Part of a small language model's weights.
Architecture: rotary positions, untied embeddings.
Each number is 500 + 50 x the weight over its row's rms, rounded and kept within 0 to 999. Layers, rows and columns count from 0. Numbers have three digits each. The size before them is the row's rms in percent of the matrix's.

# layer 4 MLP up, 512x128, rms 0.0643, rows 40-50, columns 0-127
099:480513478491506541434541532513520514493532502510487484510394533443540537510499427445464498479498441490450447597443464571483477519457561476529517543415450484551474414529624572491513585551465464491582514407460482520547523535517491442542502530503597590429502507452406442442516557536469468502603476626467402487542483500448523403591536406468495505510496482565489520499524507630510575536409
105:413500622410494407596446513474550356497510386496390370521457439495551498486553448563499396468504478545484490459470496506471483479461410518516474439439488511503468558493491510414500403521490466502475443496525502394494463461554494541490576570451438458480498426456444399428498476476459569569517505558556513578473511494481542432468517533524515539526475476549444527476512482467470574516504
088:593489508416497432460505545481516515516488402455534496499564550428503461461426521525564548508534530582480561386494474476598584500500524486507477602526494497460558430454520407564450564489419477432512452539400498553511562454440521464498499612503410424436476493493547502479567578516521625490529492500424512517517482480442520553458458469474531488561557614479487453427439513468553573544539
095:544528513486403483425485486570571616511506552471521478511482454434531439462530427513516553532471525513586409528555463476479555432539580451474516583454558587458508519463487460632548537549531528355477478542522593526408409530500483455440464569436494470461436556593451546505551539485550489467413541501475465482529464444523477513471511540540490443512550459429484431529495539444517555504597
097:494486477496465519471441392518468503474579455478479450478515569488554419411415538496529606531527539436392472503472457547516413481496490559612473535495532457508520498511439503478567509372521586505486490492500453428454493476525481488398405610493489518465564439463433536492478534370494595451504576537530492545435491460494415507429509437410502409428505473485534504510568442476495535477484
097:504465609477471554500514488621458527491488478468550494526391564476460339421525527454631445432510618556426401557604460411484517433518513526502509482572460466439555501482521472466527542486456500524482486424493420566581539441544516500530403565470450502468494494445516496599524512553529545536563529448489535455444475510533537460524518530504524547476543461534482470537489494539598517507453
092:484533466438486542574513444564558559456589559515543466503414408506456513473482567555532545476497529526517436502614395567483468528453441544509489552474496440592579500420459510540530540544559473561557550506440410425555486623552573481585500500526477498571506495515462424552446475517463455454565458444583514518526554458572489586579537554496448512485425401483483474507564529471542487531477
106:433569510473574569453503545585472442469585477486486471504511573414432458486494506467559497437556550571464506544501493531494501518492559430493467534543468545597492396490504534532598495529473451441482577509486568483542521498517488479489549407549483480560590435453501473494525536440636554549455494586479558466474476463460510525451659475433582544524559433492471409425517468485419509512578
096:479564528622531525499443474406521520527463528425486453468428481470434573496446468453528507479494501540542545403581605434453500466513471533571535492445509600502485514488426577462548565520448503531501424498514499470543584598484541428445487549490511401512518449483499510499458551528511520462434502539536518478464506468448414519514513433486347529569553551446493495518613509520612597426519
099:496609484478587477459510481416521492471521563466491432524606581461512456440522429478497446590403550502537500594525613497449464513460538468537498516498526384578610579611512546546516511470461516490561460487514435457472426445560482511504528515504549577515446464478497547576483524510577566459512456490560487496525524442490585551539509468481491475460483531448544616430478466472632524540504
103:525528548525510536508408433392436554501549501447551580427531490542573569455453481476533482512568620406521481476478497437481532533502502503514418543488521576445601424460489477514490486553508445542416420501458470453547524603494469583578553562448509606520529482579540436474522538435497510548493476527469483437505418561511502508601490547388511508503484537519519509515566401409501532547553
# layer 4 MLP down (transposed), 512x128, rms 0.0642, rows 40-50, columns 0-127
107:468478575518512456445450452462552513505520437481575537518483579589461474515494430499470355559516438548461429542459469520459420601560546547603471499498508412547487568462443361447568536500580489487488502511388511470412517439491554493422497493418464527556436518486485482457502499559496512507530400515397486535540541451513519578506505508380531505511520471459540542561564491454549520506538
106:469473529493526428555536489411549468444451514519524555456479498445484537507546422528520563474478451565600483483512606511604499494567506478509485484497471511577440469472603509507527395501559551411551505552459475456469478474528532495489445445443461547422452567496468505435437523576494524522463512513506608415598370483619563498455464541489543564476547453494596440467468532603533477558468
093:517535514507452418469439487432505475474557445513469536523430493526431569488471471441540471512493559531591582530457482533544546520451497512550535496483534518461500586586579395483456571462555451414519493511449480418498464504444496435454487467439537498451418461416497492513662522577419549483567516457522495426444523479418416431482475504497565492414546535455465612487491571560415441490523
096:597474479419528454625593582545592469470490523573508462483510488488563484428516433509537305497520485492542466556537469541469473570535403454524519536521541526462502440557522553524422498506382558602515475560495511516497445470443501439457478518540539459476538436461540443502534473567532399556469538505456489525442582513506519544472452493492440534491562486537443511433524517438496411568467
105:579617521547528513569532451452385499544472504494551395541537565566523501481515469439506504509528545375467476505404552541545470560499496479466484471565484591518505414390567460501365494500476485498502513594484516550564406505530611520475499560487429477483410549451453515462529544516453455492481560473586585489514472473531501558533481414487516488456493535566507553452489467577578460481452
103:552538492468527530520474439508560559499512516484551500447581438492573511435492500517566475487400503500471457559459418572489523540510449445574415399484509452576409478542468503441518510391517567413528500345489518518529498546519505503566465456453487524437564405507534543502521594504492474523478455538554509430533469560553484435427565481462581585401497520521542535575526428481552491401551
090:504616516585486450519510479493475518522486413513591479472598522430463460468506446516503419464448465509562474556489549562538608519435466417479582560483563494572501470455483487474526467498459550583525552503477516476602526527506486473504514461537530516477523537431542570471482500555402631616456442466493471551545421450563496449548410625577504502442523517566507418468508528459457467533557
107:486533495464543521406415507427490533446459579517472518495589549505480631539495516443519525522496607464439527543497505512435601494405446499439553508510481451503451345531459472473533605411494444503553450554476449487554534494522538518456470462498533451521560453460516385534591444414546471540440489510473522453523560465437394488435573553481492469547428515418553519495524482452500450518503
101:530570456525519499531504501480537490411495598465507448469408507522456552532502480458488571524528515507560338521546537463439540474507471521580535540471470558432446582449525529453513515537503457457520523452372543467515445449496470460524525468511459368509486484609405488460552603454454493584464491502567429531520526549568510442482482543518547500492475565572497575616528516564489573586441
102:501485514440529470467489429533513576460588370526506607527552583480445426487597522587453482492584493510539555545500472482458502384462452513596450433672497572530528459552451415478540558482571504449448545491443522550542520613505496521515486545457499496453499467562491479535443536513423457425496446507573540461515522571418435589481519512507482506502554474557432493473515495478492512490512
089:541516458525614532570594558547455494490519502528532546477523521482503499510588481465539497501402550543516477536474465465455540417511544451475564479485499550415494501496514356514411472387474445458528466417474606389554476482630463542496484523536457523554559471548517497444534461385507498526553529539482490606492497543452551487485484463502410562464523551580451510570511491415522468579443